python train.py --n_layer=21 --d_model=320 --n_head=5 --n_kv_head=5 --head_dim=64 --d_mlp=640 --vocab_size=11701 --activation="swiglu" --norm="rmsnorm" --norm_place="pre" --norm_eps=1e-06 --positions="rope" --rope_base=1000000.0 --rope_fraction=1.0 --qk_norm=false --attn_scale=0.125 --bias="none" --tie_embeddings=false --parallel_block=false --init="uniform" --init_std_qkv=0.0367 --init_std_o=0.0 --init_std_up=0.0367 --init_std_down=0.0 --optimizer="muon_variant" --lr=0.011 --lr_mult_down=0.7 --lr_head=0.00534 --grad_clip=0.5 --warmup_steps=200 --schedule="wsd" --decay_fraction=0.741 --decay_shape="linear" --final_lr_fraction=0.05 --batch_tokens=131072 --seq_len=512 --doc_mask=true --train_tokens=998100000 --steps=7615 --dataset="wikipedia_en"
Each number is 500 + 50 x the weight over its row's rms, rounded and kept within 0 to 999. Layers, rows and columns count from 0. Numbers have three digits each. The size before them is the row's rms in percent of the matrix's.

# up: layer 9 MLP up, 640x320, rms 0.139, rows 494-613, columns 32-63
# down: layer 9 MLP down (transposed), 640x320, rms 0.0433, rows 494-613, columns 32-63
# gate: layer 9 MLP gate, 640x320, rms 0.134, rows 495-614, columns 32-63
up494 102:464471467508599524458436500543544443502492549453507532559567477549579487441558537475520484501481
down494 101:563562515434556474486509459551591516431505448571525445523521487569446516479483440394466508479598
gate495 105:574453530544604423591501567496586518522472503576467509508494461570510575558554559519558555458492
up495 101:520502619529548467503390539441407499592499469446495506461461490525539429449534476481537486464489
down495 102:462509515471540518502514421461525503494535512477580472456496512471456413432501482585480461430494
gate496 095:463452400458538478444598535590506485530529460474513506555500448534482573477441602455538444448584
up496 091:477506527563472586482448500568552491534495501469513551505621551558455415473446512603588481443404
down496 093:467480535473556531537468462484535482452535517412526534502476460520480425545461488538474550506524
gate497 098:397555484451462499503344573555515580464505561514379475491613552614562534421475478446536531485532
up497 102:428490466521588422485623488496522375520495409451467447435545454503508490525569499484502423509565
down497 100:518551528492418448510412458491465529553453577565404494453516496519537533446514552540411426452512
gate498 099:428437543542447529553495485457440589516472505438539443418399432525541479590499549512460464534510
up498 100:572491434514536563554496516610524504535460507518577511483480514444572507457505493453544550521473
down498 104:499503564488499497603538512600417574457464550526449557451509503442511511456516563463479532532474
gate499 098:470464571445454609576535538519499547490317517592495505550547479594488468523536546519549507575455
up499 100:453451562551559512458462506513505492481448518575438510495467567451420445590545549518538449480441
down499 098:534517502536491442472471536394436508485464525454603475481539490522543542467405559517451504516565
gate500 096:551440461492457512485500551491469508558533460526572531486468491525494498500492579588515546499417
up500 103:470500444485451521604421475439545500523513489492508485422432458529515482525564532547602485483587
down500 105:642439504480473510527521566562583471623457513500458510436395496492538491546584441473473512551523
gate501 098:435457432472569476532442472502462486570421537479468597426489462504470543460575454479523523494584
up501 097:501564476497531437484431586475491432542613425479482535513483457489474540441420532462445522544498
down501 099:517563414532540422557472527533529529327469616495466441463523447528456559511484479481458567450574
gate502 104:516520592474528582554450473508460516554501453517441586486391637460543404493480448525476495446559
up502 103:613413445514496483503574467519490558532578627549487440428529480447479550445482455509512504537567
down502 099:486556478506518428405481526529515450428447602465466466466552365513493534520474455443474578570494
gate503 099:507611544435435559456515540555553488463505498439443523518402513485401559510536501598547590500428
up503 094:558562578560396452504492467503428506468530614579530542467608530556493574467562449576565547501489
down503 096:472562566558588516445529552508558525493608483445518479475440390595511504471516583508585524465543
gate504 104:623532413409547483498518530586436443533531458581515564541476528485493458489640481447559505562476
up504 105:517483479478589497374456550540526504508519505547594544520466446454527483470561561496513573492558
down504 107:465488469486443485482541483527559470512540496524515603528561467423526495550505519514538555462445
gate505 097:567559527476475535625485506588520485461450514494514485566521564593494470561501480511506481492512
up505 095:524511498430452562573596539448467541392503584434471466523553476462474491408522504507477504504465
down505 100:540528547504531531403479480420494546575449539439477498533505512543504476558538575455431499579542
gate506 099:494478456551564426470411511531475502481540463426542525463524578429422558544569568536514471428527
up506 101:509594397438476432569460508495509580478419425459493549466482533565558574529438490563488576427458
down506 099:556582569463517464511516470563455593435490524498507481581453474529552535549597494509533441492485
gate507 110:467477441500497503520429501547577462456586508483520581529519520452462457580491557428522479520525
up507 104:586463510564565426557504556408510468474419569531537513566470568569499563505473450506558471481484
down507 103:420510497448515474566516560565483553449516479428505481607463495503463543620484467418552512488468
gate508 104:469481500402514494545562498560568555485541518390421479528457479482525514504504510471487493480534
up508 103:399511572449562556491526506554568524546403507592444486583504466497439469486500530511527474538502
down508 102:457514524420491358458616511512472554552485558512515388447425543568493560492441566458571452454474
gate509 090:544565443557536455467477479456528516383550490479507517540490452492540541533519575541549475414593
up509 091:480501414469562521486455492510509398519517565530562568508433524568543575422521577471441522551507
down509 093:498490445447455520498516487538482511530456495468507535518516511473540480476495472480611432465556
gate510 099:536480577475511508474518551466462537492491561457468462445486475425436444638538549498468599476422
up510 102:472478576498442595452449450483488580501512431552494297450492469378440522599608561435488476603511
down510 105:505524453460543517531520487469544475540518534523529553401432528340493493468541541464434482550610
gate511 103:509513540519508504512446529550555463471405460493510420475580464526530467557455539402565547566450
up511 103:572613493425508516534449540508531469387437511465578521486508390520450457455567490506515507459522
down511 102:534562497513504474509538560444587581481528560552505530359495499564538496564482546483530449504441
gate512 092:429594506543562459495509449553386482506477469568538583474591516480413509515473491522582537480499
up512 092:480519476519487519572446543486588526519525420490482552591411476578456579524497518514464512558525
down512 095:392483539497501482507434538521462511486538516426514514586551496507489483499452438492539479556466
gate513 102:391488450482490467450394572593495440398520476563432526500445522493532517455495533463534486495519
up513 099:505514544488542499431510433525561502521473525415527546518522480544534484528551515550469482556425
down513 100:528470411508532422588441516576580402499565510541558540570544507509425455497524449426563529420584
gate514 104:473481469531543537489485493410490516457591541490428509553508538513536466517590594560512480490536
up514 104:502397518559508459553496538599548529489452561472509500511487444536519466581562497500462511503399
down514 101:491515497448478637473487474563576479468577434533485433567560452606443496545514582554456442497471
gate515 102:479507593539535464505623539414464427498529485508582548465550465539540546533485585496571610478445
up515 099:468433421442513491509437544488548512474526492555498400468417499589595573467564554453526510559468
down515 104:467468474477441509482542526568586517501432461436434538466507445488581423661634553511475574490540
gate516 100:418498508526497536624484393467423512524479547501484490509465538593532548545528484491511479472486
up516 097:578561555499438486481538497467462539528603519524469429565576416458588528483456508517448499547421
down516 100:417538526511517544466463504500542558456507550516558552511561493511463604529382421471670462555517
gate517 100:496478544493568453568482454459557456520470513546537519510490548524415555504503545450573478478546
up517 098:510518447538427610520515555456485509458431505571431513494532528552434459444395565455397428411554
down517 098:533470539451450439428501496399537467479496525436474532506485558410492527474477521462561409490586
gate518 097:508407643440547518494525501440508530496487449595520453502592594522551491445437539472566484506481
up518 105:484471464512366435518493451504472439454512511507528521522520488399424436599545404487508515540493
down518 105:464364505478526461542510450481460606481472507447536398544553563524551450421505540547535427569503
gate519 094:534517533481420490468458466544494493495511533522433499540516537456562492590440644464513483460503
up519 093:516563526633479550553523504497619472459527485503585506508506468638482530524460503464468529464526
down519 094:563577580546485489432550545490488513454424431484490432559502524506544498651457592477499477575487
gate520 103:464465536449524490530341544411563542423456553470498542449539600403474520565406504475452421483490
up520 105:408504509512484516552418523526490498487513490431401465421461499450529488446478484487501482456528
down520 102:466568515514451452488572563505494483427570457504507489481580466543498517510493558576475462539524
gate521 104:469383397436419412534553565469525473435550448563507490475542522526513507500441525503552469437507
up521 112:542447447544521479499460556451479428524491419490563557433556490534440520460487500483492545514564
down521 110:543571562519533626467468555563499521528577360538511579535563523474581488512565523510547538506411
gate522 106:475483419531521554452612492429563479507519505457514481428372419483497524495450545436596479547546
up522 103:480598527546462523549503411547505419475610506524475511458535465613450522474569457574512500512524
down522 106:648588495509459469509463508557521486509445533467424506482435526444495502504502606548467501502489
gate523 102:481501528480479425456437579519485497572503435520602445447509536538502414443495668537498541485464
up523 107:450476555436536455473508528583440527517555546448434549488506477550471507511543507548466435394445
down523 108:572526392513457482613535477530451526537468556475455494504519485520498485462553516581548541429517
gate524 096:497545406575551551486434468414595532484490438505562544493405540470490455494494490448517596420555
up524 096:487533417549548552449433441508495545564449488462421577539460490493385498521506450457463477554506
down524 095:533579433434521554507589534476485497559444514552459494517492480436432555555447484544456481467474
gate525 094:538463353523566500498507472553488628490557548459481513540471412521490562461503454500463539526546
up525 095:491534477503544455590544465512567525497406477527458501526544461512532484448474560490498541573531
down525 097:427510481538472504451454528502456510582596515574478465542554488470513527477430439500517394502468
gate526 090:424508467507467443569500528479503493512560506580506432470459537487529532435497522471491495566472
up526 114:534443483385528560480545480407463540465534460541442626507483436486472514528470451482500465504487
down526 088:473546481483453616399573486492487458470485448464463675536548450534412498471489476549546504491518
gate527 101:493487482496539524537573470411515499541487507475522488517439502580500415505470530450492523494493
up527 098:454496487505472553551480464462542517485517604445446478417510562563493541577539451589425551554530
down527 099:491468584519425481558508516584478474502419456503589536534557443472464486444485433552495400566434
gate528 092:515395474520430383505481504472464397539537489491562444515449489504531568511518540503496525445498
up528 104:530513528542456585461482436428531490496491539489556446474522461553408479519534503459538418532569
down528 105:584435398505553521444484408515540447560546476477509558452557468399522483552532463486479555483628
gate529 103:530508516590464460521551545548528486559585550471484450586495539483506401511572501475510486466566
up529 100:522531475598515506566598565487480530412450565508544548378523495587489481488572525542517522504543
down529 102:440516494484500458428528412582536573463508583499496461585393492490522558553575492463516553450521
gate530 103:506453465485464396548447561427549519542609429464394455450587484556560544562447550544586507498459
up530 111:475527591524546565494489558511477465406444494528494483491482516407478578489473596563475536541539
down530 106:568465478357566464510530550526504531461501407437514487535464481478534408484427515497455575544530
gate531 109:586501410594602508485573481518517473533582392352493471551595521481573495503481570513552544544551
up531 103:532482547497451467475499549494471550488447477574469482477559521502576542428545423595389569401513
down531 102:538427512483514531620483524529602432450531504394466505477500548407522422474419439548633515467522
gate532 095:507472452476483504502466558562517599472425594547472522409463544445647456479497488463456557484486
up532 088:516508442482533477564493521514458472576422407452526457537435510571557575470537525461486497545490
down532 096:534491473537549589456480541510516478509494413475571478463496532497416540502432491483503457472488
gate533 100:511517471446515535632447514566490519417416515526514469383501499559514511423529566468558539491542
up533 101:464560533568526555466523596523488593434526514616493531525466517513478463409490426479430435533482
down533 104:528519500523557530546516515457500509472454558522519491455513602493553447433512498493373478499549
gate534 102:487408487467491462524543481492519486495508524469414536484516473425580534572578581571596491472561
up534 098:468528522484510494588457526594509477598436464475434534478547523521570522512483474501514476457525
down534 100:438440539496508479562424475513497535473517519516575477479480600381473569456384407505478534450504
gate535 098:414546545541486586528517538497459552605551427560550457493491449396597460490512486443490518558585
up535 097:474548516554484558502520521516521469574530451451511588381471506535554444386512506526523448405499
down535 097:473482486504493628545413387539455539514548605596538441535535501396464514557546487475549464479499
gate536 099:471490567556438565497516457463543547506571551439480520454478491422572487492517503526570443514561
up536 105:488458492514499585481391456401395549381517565538550469582531522513463443513530599400403498505579
down536 106:541454601468472623553452459455534509404541582541469609607548562436580464472502540473476577530452
gate537 100:458408519510473418478556533527501393420480604485560471540453540515473469522461502420578565457503
up537 103:520581481484537476531435494476582537466499464511593524443487543469474617498488445562414404557548
down537 107:516517484497536450497412581491508444579445490555577442455465452444384519457463440579551521461508
gate538 100:518484523505452552448511562494539411509433450440473567509554494521547471532512547521578494539461
up538 099:512591488500548555509620538583459557567534524507577528598474549382546504464419528586564486463520
down538 097:514547437476580468498565475460517491540455437509471518488526617568521532524516565547637427495507
gate539 104:497462459527524384562520547544514488511545569613583423516580591473552488454534556414477587494507
up539 140:460438521520474426586497514577586423617478496491487451538540506488499492478524527454489546532508
down539 073:560488514453452450561481535490488518555562498548465469530537555434603439446470505392537491515545
gate540 097:497463413572479563489494507491491438564402479526570483522497528544482601496521471547498479485546
up540 096:450542493521495556453511548513543519430514506406493516512499527491499418459488556497547438442467
down540 096:528464521525526475458479546530492547423501454586467504424455450495459447490363456482530453473511
gate541 100:510465587537456535517566408522612455518546427515406480552487552409411480510530462454485444419492
up541 098:488483534457479489440405503405425458466433441509430545520566499475488422542459497561564460538457
down541 100:462499563494506473492567455488456417490484512463484583525429528408633445524469488428522566442507
gate542 115:441477466506551513478581505469429526518510499458479500489389568587536481482491559587566460576448
up542 117:508499475528432390544489453446447564565473520493481590518510531527493495573479528491480437526495
down542 115:480484432476438519496511435481450555575471501479517499406475533498525436512442485576523521445517
gate543 106:529460533504391474516437450490461484600554518439510387520502521490434495561489453586581485551456
up543 104:501548529557500572551482406541484515432459483487495481497527379455519522457516540508479516463457
down543 105:442463527513565591561561451545475489524414577482562535463570562417434527476486390498536540494418
gate544 097:547492505428535565420454503454444519470480462464527539524412525481530415458403455527457488507566
up544 098:442434531438578484519468543612618461496437558514534460511450449517539429476499552473401544478552
down544 098:590450481543440609544519410429575509482438515521484525530536572444540544445489525441573455506459
gate545 096:491527463422530575507507469470434522447514537497459390427538467513477466556532487627515498543494
up545 094:397512478492540528550512549515486429417513526555514428510597441541458540550407476568479516514613
down545 096:504554489576477603525494438497524513504476495497495534545558490451505529517473525450581424521549
gate546 095:477474530503432552498458499552579597459420533494525546544452552450497468480404546437531545566473
up546 094:501578441497453536436421486515494531486552410502573515551621501497496475484509522417510501600532
down546 096:523497529519450483440607521594500482438496513404491422493541468529366505580499457492487518432601
gate547 101:510583564547466474432477573443497484627431512452548545486497415488574506492450613515465527541519
up547 097:459566497463472486508563513481472544600481459513533538442551614450557484540554391490474506544475
down547 094:464525470530523511507376487517636487513457546525435543516525485467488469515485451462545519456479
gate548 101:529502451509561579517501526432508575431515522502453465541558481458474364485489549457551448612486
up548 097:550536519440401514499467490513488572484564452447510509565529518484490553549449511445505481481474
down548 096:467476535419483421534546495516385519460480477472569569493460524627501527569461432540469518488525
gate549 102:496547560470505509503510493585502462419450546521574565602407526407499540477391589568492458422420
up549 104:547580525577436500361474557486473576500437444489483464529465491562499573484550489413542393499429
down549 105:438552534534503455444501493449483490414592472492555514480502490438457471476576550409516502496526
gate550 098:444481400455444522513376362503533462527423516448600462467451538455547539512499531469545440608462
up550 097:525471562505500469475381526452447507603486488375536500437424541470525465587441562415416526468456
down550 097:555528531439499660472547423497603510524441530541536460583544485459450423467597518616486418448588
gate551 097:402564552500535418483534574552452517536488528541620490512509478499609570470528456496532534505530
up551 100:541536504485504524568490586458514547472481520577501473445494545523381441443445430482406442465458
down551 098:664545560489436483538563547629594557542510530497495614497481489518474445422516454520483454424587
gate552 103:468499474557527410545557462475446439507451551539367556510540561481489463583530530454500438495441
up552 104:509529500503585568519444488528519477530422490575571472475479510368457576445516558539532574499521
down552 101:531523520446567499398574505534531616455436424462533474496524491528522528476449520469493433561483
gate553 105:519549446545530533563447590488518460541517550453503479558542494476546492465529508476431551529493
up553 105:520557492487545585518571457520520557505417483613427518565440421433529457489371544492499479578536
down553 091:429413501487499481398492508454482384541495437574535444553514519509445442495503512555470457548500
gate554 100:418493465493459447492452448498545490431505472497491530460492462517557453504412520493514478470450
up554 101:619572490535537475524492463495520544476559586471439524477492546527423454497455445425456560577561
down554 103:503444526520463502567540513565503583425553557510551485464424597453511490550427510476490504568623
gate555 100:502429517465596475527495439363488546479505512582567520473587517530507524643535479449525567496447
up555 099:510466581427485555541507439512554451489510412444499527514416482476422499446459532495454444539559
down555 101:528534494554450435458510566531508599438471519468553423564387505465517410500542487484482381541469
gate556 099:588421565533438517521531476482503531495543406543492483404509526463510490516544479575514569499537
up556 097:506529527528506488561510431577598511529501646435469492505494504530400501571571540467478445503558
down556 097:517480531504455397387477490513458487486571455526547403480429456510451597444442504500435443485380
gate557 101:500557490464524505552578541512510511471610577516496552537516479519506467515455465490539579468501
up557 102:573470457579626457545447509516537549464522471474534554442562459511403538409607484507465476525483
down557 101:611450498508497436500480497482563500591446484551484482563496423425528595441532563442498485485571
gate558 107:484525432514450425555455451563548438460466553474589537519467494516516461519457532488528572552612
up558 106:477488492569425495454491554469500452453557544534506456487463569586453554466563572479540553541387
down558 095:376433627495552410479454540480479529479462522475533446508437561422489477523553483356511501514485
gate559 099:564551473563498546562445534576541478523501498397449445445496483470538498471541609446507555503449
up559 102:436448448500551554450475521441462489449446444401456479400510589478538503570422444466446466571484
down559 093:500647419483550621681541522500472457506523497611479423586580530461470462472535513563542479385526
gate560 106:489485394447550542465469470442536590476513393540537498514430484536477491479406509504495411528425
up560 107:451592500457498477388499402539535452404639479560569368568395507445478423607529413444459515523484
down560 108:522519449483596406484567470535451509430537533458537464530431481535583495548487517487454486598560
gate561 096:536434483553424399483510482509499401479511539513389542444471561581489505519519423551466501557400
up561 096:558398481485454540480523572524437462495476606596502446567539458465553461467441472423461563466502
down561 095:481484512562560445572449532500473411481393492545445447464572530495486552555459533543463548527467
gate562 096:464433437507421533524479544349476495590510432479637558389456492502547480401513468499548483530484
up562 100:495498457521484418507534530498511511496429460583511537472505478450493430505578486456552481394477
down562 096:474399473445501521527444542503564482422502548447500460497460471391491437519467438523546580507597
gate563 097:541555466560437487526567462374510471484547515499469546573501458473522550562591499530454543511576
up563 095:534463562554524448503495555453458461512402490480489485550473509479527517517396554538370624422594
down563 100:465570523460532560561477574424509531533498483477549476577413547461551530580391418541458492441521
gate564 098:621470474544514565537538580407501433484528464520531426575505408445529376540516545485493536432453
up564 099:586489561571499357532551589529512495510498546512669423421493466414498538555487524466439461561558
down564 098:531503537471501464493479499502494556506510515436507495429516522545415562575505552595545480594432
gate565 099:521512436422510468485504531524500594496426505471499422416407468506501538497556507472511447514446
up565 095:601524498474464570531512519485448536564518474542489491574490474450590533496552521523420589493413
down565 099:479418477568470519492505556487491420557544524499457472494470481515464492514536587513564479489625
gate566 094:508444491562421615566470536490467425406564459439466545481541562475544435541558488480510465537414
up566 093:563459541494467544461617520512625516565546457448520576520545498384542538505526500545414525469558
down566 093:535458466444479524530488480465447492552423452469448486490491424541513470466472544455491457478455
gate567 076:530509468391522522572474543521542462592567518530454502556461475450501424556493523478529544520419
up567 116:523505511614537459563464479482475472443398471464490490525421487589490426522547509480598442525449
down567 107:501501508550489488598467568455452476471486516536435428507454427485489473557520465526561515543278
gate568 096:481479474409443525547403492491597493385520628581539504573539491512478477566525536560538487502484
up568 092:529462498490541452470537577425516518547450456477553438495466553440547460467489528459453454544471
down568 094:612549530430570408591398559493566496448522487510499564589430420423495504497445456496550484517491
gate569 105:561441516482540452503485500404538428455520520534514511395533483492479393631525497506473511483419
up569 110:568521554561508518494551537462595513458479469454478535478603545582407476500524531477464580533477
down569 108:498567507457454501533525435453360545548468480604539496541486532534549532524422484430458587483418
gate570 093:419508656372603475535418601437511573549599485541523502501518463568615463492483453452506480451545
up570 096:525464520430428499548462430549447571555564523487565553424531591482568525641487468579462432578540
down570 095:476491530499519383488586524474602482519584501432435475489463501545475493541444553585479468486533
gate571 097:504453525518437549533464514513481475436535449546501549567574471480568500553545474410581477464535
up571 098:452428512502506546425511409528481520513628564436491518454566409570533490584492512485508382429517
down571 094:513519475495544492368652585495461489575450480458504561420516489472533465540589429461451514524537
gate572 093:550429508540505490593482505619489559503524464503432417532507508447537462504448542549465506469453
up572 098:533577498519484557507533519525565499485398514524504540554474510554539443458543529529457346490541
down572 097:543475506483544582541428379359555512413528589490542461481480555450477402497536514496580532560517
gate573 098:540572505458472581483443540516550438433493497497505498560502537515544523576531440507600459464494
up573 092:526584555566498511519486536555539587445516593451452569514507459410552481511537426482510525574459
down573 094:530432523517461443419518459457452493516435515498523553525473530485485540445541553501413499499460
gate574 103:513451473572540434512515412473474434459451519467493439539510470465560455496528477565336505472495
up574 099:477531495529533535487511576509451471409467476473516446593528548554584507577489532559470550512481
down574 102:495448552451529512453555523523470486569529463391495415477543498445540608528564539544507538479576
gate575 099:482495506545515462573382541436514466507487566523496645457571565407418544524476527533468458491503
up575 097:536505421571474463523488504485502581475610566472460531502458529476527567497485453517576490475472
down575 095:487485597500419630560502466536541602400529560435522503472395536501555565565405521515454498513600
gate576 102:544473484423560463543553514567392429432575543479553588522492562536522550483523527461543485535571
up576 095:469452546495502460567475574521555497579518579476579522493532482548479475530491409498484452479504
down576 096:439525543465549436562484517514603522503599497562485575476544490414438553537524439494590489420502
gate577 110:450436466486438493540483454483420589493556484491490552573440563534463457451520494585478483582473
up577 108:561525481577539541474522535474517498455522414535502538494440495479417503514499567533551407441560
down577 109:510477508502482519553456485491613561468570567570467472522606482555441519535518471457518444433502
gate578 102:504504572555503463428546472538477521454420428413484461521449594447423479434396507406505479508492
up578 102:465493479505590504527459475546565598516495492573508535519588545563450406575584453566460521528483
down578 100:556521510573527377551461501550469479440597495435513460468541403380473520490461479436530504466482
gate579 101:456492564489551480561511475519557487438468526487555429573426536367473501401498506522480513412521
up579 104:509482534512453457496540465532483579587494524560488401553484522428504550483505429561486518540622
down579 106:414501583481505442490506377447505407454504485559494503526460500500496454440529501586448462519472
gate580 100:627526463475483474422549562359496408550515535525584443448529522422533481548419542435511487513500
up580 100:517445541534514463532500472488477479495500458421514600504537534511490547481508475424549529464512
down580 102:592538482483574416416509522489456497488431551515435597516494505468546522540426475518492483561487
gate581 101:496534415514481477486576496521481530472485522577504430544410427437501452433570543465429441469592
up581 099:485526508531544384457488441445465455530524475400509584447502541516600519530577506587556555518484
down581 105:568483467499494473487562540516349567494555443426480642529554453583460498539515621544545538478475
gate582 104:461416464555528470577466602503452489529489592481530530394530475440499489512581494543598426499501
up582 104:461461540516503433536526533556533604408540423412501486481489520518455475500480534470604516504434
down582 101:500495460530502526512577501487529504498537481494454442511558502492432633438469495445510484529351
gate583 112:418556518469480507456496448497589516506553543415437314537466523486466562493428474540437491514460
up583 106:448449485460469409482530445489543466517551539518494427523541549491435555519515511567459529528529
down583 099:552468478540523523427529575526537504531532490509488512521531417564524358437553495376526565530591
gate584 100:558476459554438470498475504519469598532505455487444511448483512489577558413449573460453510557456
up584 100:472444538490419510455507650463485472502403571474529433556544378557431571458464501583434530476581
down584 099:442556483435578581511497556385552540461499541516465560472454452417463456504509434479498467488525
gate585 093:478473537433466543509419474509490499488550584499557476512526528466423489523521549425590492534463
up585 094:483520530403503472515445448502542476477546468543449474452561529423596475599461454548576494539563
down585 097:454529457404474447525540542531567521398582382563466561584476473447518584508457551442484582493501
gate586 105:627587418463475439444558480526521461470455400447517544595552445437434458524510522488545447465605
up586 096:534577495563520426465531471462526497500497508551465513457419456470485463495480560582541451458542
down586 102:402495488549489575616459488482496531467572543520520463483529544574535521454482522440482488517400
gate587 108:443516474483547471474503462451524540517392530455485533438545521528508566553506485530445505499512
up587 101:523519499495474572562466528462424450556426493547509562470521552508492541543486494424519549523493
down587 101:520447535489556456549465484518612451492574444459623426474470466419402450495617415517556506565475
gate588 092:514388573545493574514513514545462556474511499534566419545503575453483569494539553555435490500488
up588 094:542567474553477510460554493525523527522497586509480568561494393498555561511542479570533483442533
down588 096:466515532528546474628470417477449523560470440521525550527464476484492522492575560413517454463480
gate589 102:489492522424551574631449439532534534508502434415393463496516634440451516538537525521442475509592
up589 094:497414509495531450471532559457520519486498503508533485484572485579428495580509460488524492469484
down589 096:492591492474477481402478514478396556433461441547555512466501525520535521464503458455430448446425
gate590 100:540582466532434441589460596508604462520565525575468440485481528559512458546490484600593533510509
up590 104:492520473537414562593439492557399533479525503494462495534482427484560508563520501432473396505488
down590 106:500511531523505537579462534550528469566582547540459480552524457520449462510533475463497500524472
gate591 096:423528471476499558480538545496572507533576522482465470527485497407448538523455469560453532433428
up591 101:426555560552490504543438525502559505502456512569496547519431510578454410523604429486447533441580
down591 101:491468441497638612489464544517423554520481469507539553501484466498515503568459418453489511423508
gate592 108:534497583447541382402507514442505506510554584449642553479470461473514407424435512495488492505438
up592 107:494494470565518484586466547554501469469555437476578544485531499502410480565511534552512505496492
down592 107:535467526454533483464542488475572447506514490485656499485468499456470503470562553513620514460483
gate593 094:486516515446445553507461448505534476525503495437541503497519426527547458544542419512456527494493
up593 094:511523482440435496519499473464497470494499469458471449495465514464490507511484501514416547425427
down593 094:491454419477492413520563596461468555468491555490541484523451471454488556507546476507579487575632
gate594 097:633445569495481441516507490511547458455430491525542605507502386550607492555452504395560525522532
up594 097:459556509485539532511490502512421518460573433493485513497512465514548425491552520485453514484554
down594 097:517576525486475477599422460538424592392612440575477399557486526452468466536554462488483491542425
gate595 104:497445435508478487430446538511482462516516446506499485475433499455566468492547582595501554611478
up595 097:394510517566453499476498546488411409544420531466468566557455517456550525511472623462398444537420
down595 097:508496407406460490488604554502493516509507530468511519565505530430530533528479623496475532437503
gate596 101:452493532506448456477492533444473515583507492482558472527418462505540524480512516547547412467497
up596 100:641439510499484451445466518479460549479546494525425502499529576476452510471619549553586482495484
down596 100:457530442504519494474550500495407536513522492449422488520528471519412540471503470402504538542480
gate597 099:517622465596474473528474509498492479515540525521499528496475435492437447537496629555535471384541
up597 100:438601494358461558476496479516500449368529428411564506548455455525554565537550512509463544445496
down597 101:490525553408489547529552475565498478444472495486506606564520495585431468555532529497439452524431
gate598 100:560439473538511414516408542592490504528398474501463474457445561412463510543560572526470481548482
up598 097:572530485544483476442514483459386438540529549447500396551450388472430443523395578456510514448610
down598 098:510431432463474503473504403488588468416415576445476547553417517469532474545482571435544444470442
gate599 091:505578514556556482535438461573503561482531487454474562531525618519495492595557595484614439515522
up599 096:506438559493579451521474442442451385482533484605566395456459421534515549527546512492393541504519
down599 092:549424558489462601472459483507495467520545441557584565490550494583527398511577510464570539550509
gate600 099:469557429492405568505496559419489488489510481530504500453477519422529474529487440546525529501508
up600 105:506497507442478412492450495620513551449462615446521497485493452569447485513481522506492570587415
down600 106:593494520496404552468487504528528482421453525485559542485509506449563431544462598471440548582435
gate601 101:456493475402505471486427530504536388527559557515533505579438484472532499491469418442499547537486
up601 098:594411455489589489560417484477483483501474535569504505442503400525556490524481500433548395538525
down601 099:444518505565464457563503463532525514560501556515460539509509555482557560492614497522506506524490
gate602 092:498427561486556485441463524420536396454526464526507437443400502499487459527626517501613546454519
up602 096:496459506463503432468464520514612453441531506453428490510457478491601556536433548400552500564492
down602 104:502446455426589547514438478519506504440416503464505407421432541494463450552487525499496439417470
gate603 098:516516548398519511515525467571509468510504446450494514504505469496522475509565461533487484535561
up603 098:486625499554500543447493577482606518461512553546462465553532509467537491491478440534503593541480
down603 098:465583516430540421511513449518487434494471508521553445459486507498520535526461423440421524446546
gate604 103:578495525503555454595457546563445501523521503496578442445509453391518597514512535549495482440478
up604 108:463562427434535616550477535606489548374568428455481502456510528525505489487539506467476477546531
down604 107:558475510483576467603558568547442602419523522466408467511504563518449478533553461543485482506554
gate605 099:492472532512528525478536519440572522498623504444435442503524534457441457512478578598561463508476
up605 108:502526524528497404456518460479541470470497458484459610397544484464434510589486539551418430552592
down605 105:549540545479533456451505597467456526518476439469522483461533462531523402438404449504457607552486
gate606 097:524483501486467462520482496451459459506459417483439431565407506583505501454505535533444510571383
up606 098:448505580529420489538534562371475474540475502432478470449494534517580472491563448429471558494565
down606 098:524552433534539454546533485484555534497478506467605506462438432499489475463515436610517560466453
gate607 100:499501448510540496591400500449525544581464547517475563494526533496502520447470583458552543527481
up607 094:523438571523533472348538446491513543448522449482536527478558492508544466468447421477549415491479
down607 097:529541602586470452465444448502473535504490460448491450490551524536544522561533557526439561453501
gate608 100:509497554529488533569493512498502531510490526571501510428450444580492565543455537477541413429500
up608 096:535533600476522451456452395510455514509529584458608507462382552494560520594465439548465505438469
down608 099:525460408554471439497397487501515429529533454516409454533437457473468440389513462484424479513553
gate609 102:526562559484481489528536521440538511487398472533439560433570481505483515592530483439551457587395
up609 098:546464481479508483620516554550432489565413481543497515561491565559443576440415472555511534495566
down609 104:449482587503482441489467575414524401506605565544519575529485542446460582462514574466450509462584
gate610 102:411516461493581476599452496579480493469497560453537428494448440614439526515510560502451452530502
up610 100:556435490481422472494414574510608493496507597428503485526421447529554472479509444528425470424536
down610 099:482458459545419487468442446448480408453437514516537539499498596442567443498456460634462510454591
gate611 097:457507474542551537449475493422447460612419578518482403494448472467482500513507527507497480611507
up611 090:332457556478455563529548386448360549467480474485518476594528518430455474368549555436426458426433
down611 095:500548467519492508553531541558566519488606484465603571442477476528501540511532374523513506529593
gate612 101:583523473492484554457537464500478484481473435506408416496474523508495524508533484495475491536426
up612 098:507527517525379563482486472479468499441442468496489441445491503486513509510470587528486446502563
down612 098:446568411558466451494524439596437432463458526500524452420566530465477579424464513525443479374500
gate613 102:529532591521554524481572540402544440500473508519421445477540552452490388532468561565455548468460
up613 096:485458549536489521481619605508494443533483521458382391451538472436501484585525494394533470610540
down613 098:508551506485532556504535459513478517536576479490462490515509411464420566488506467519482487513491
gate614 097:471576486505505485437418444426579480617405580404507539493492579489522455517539465419534523561454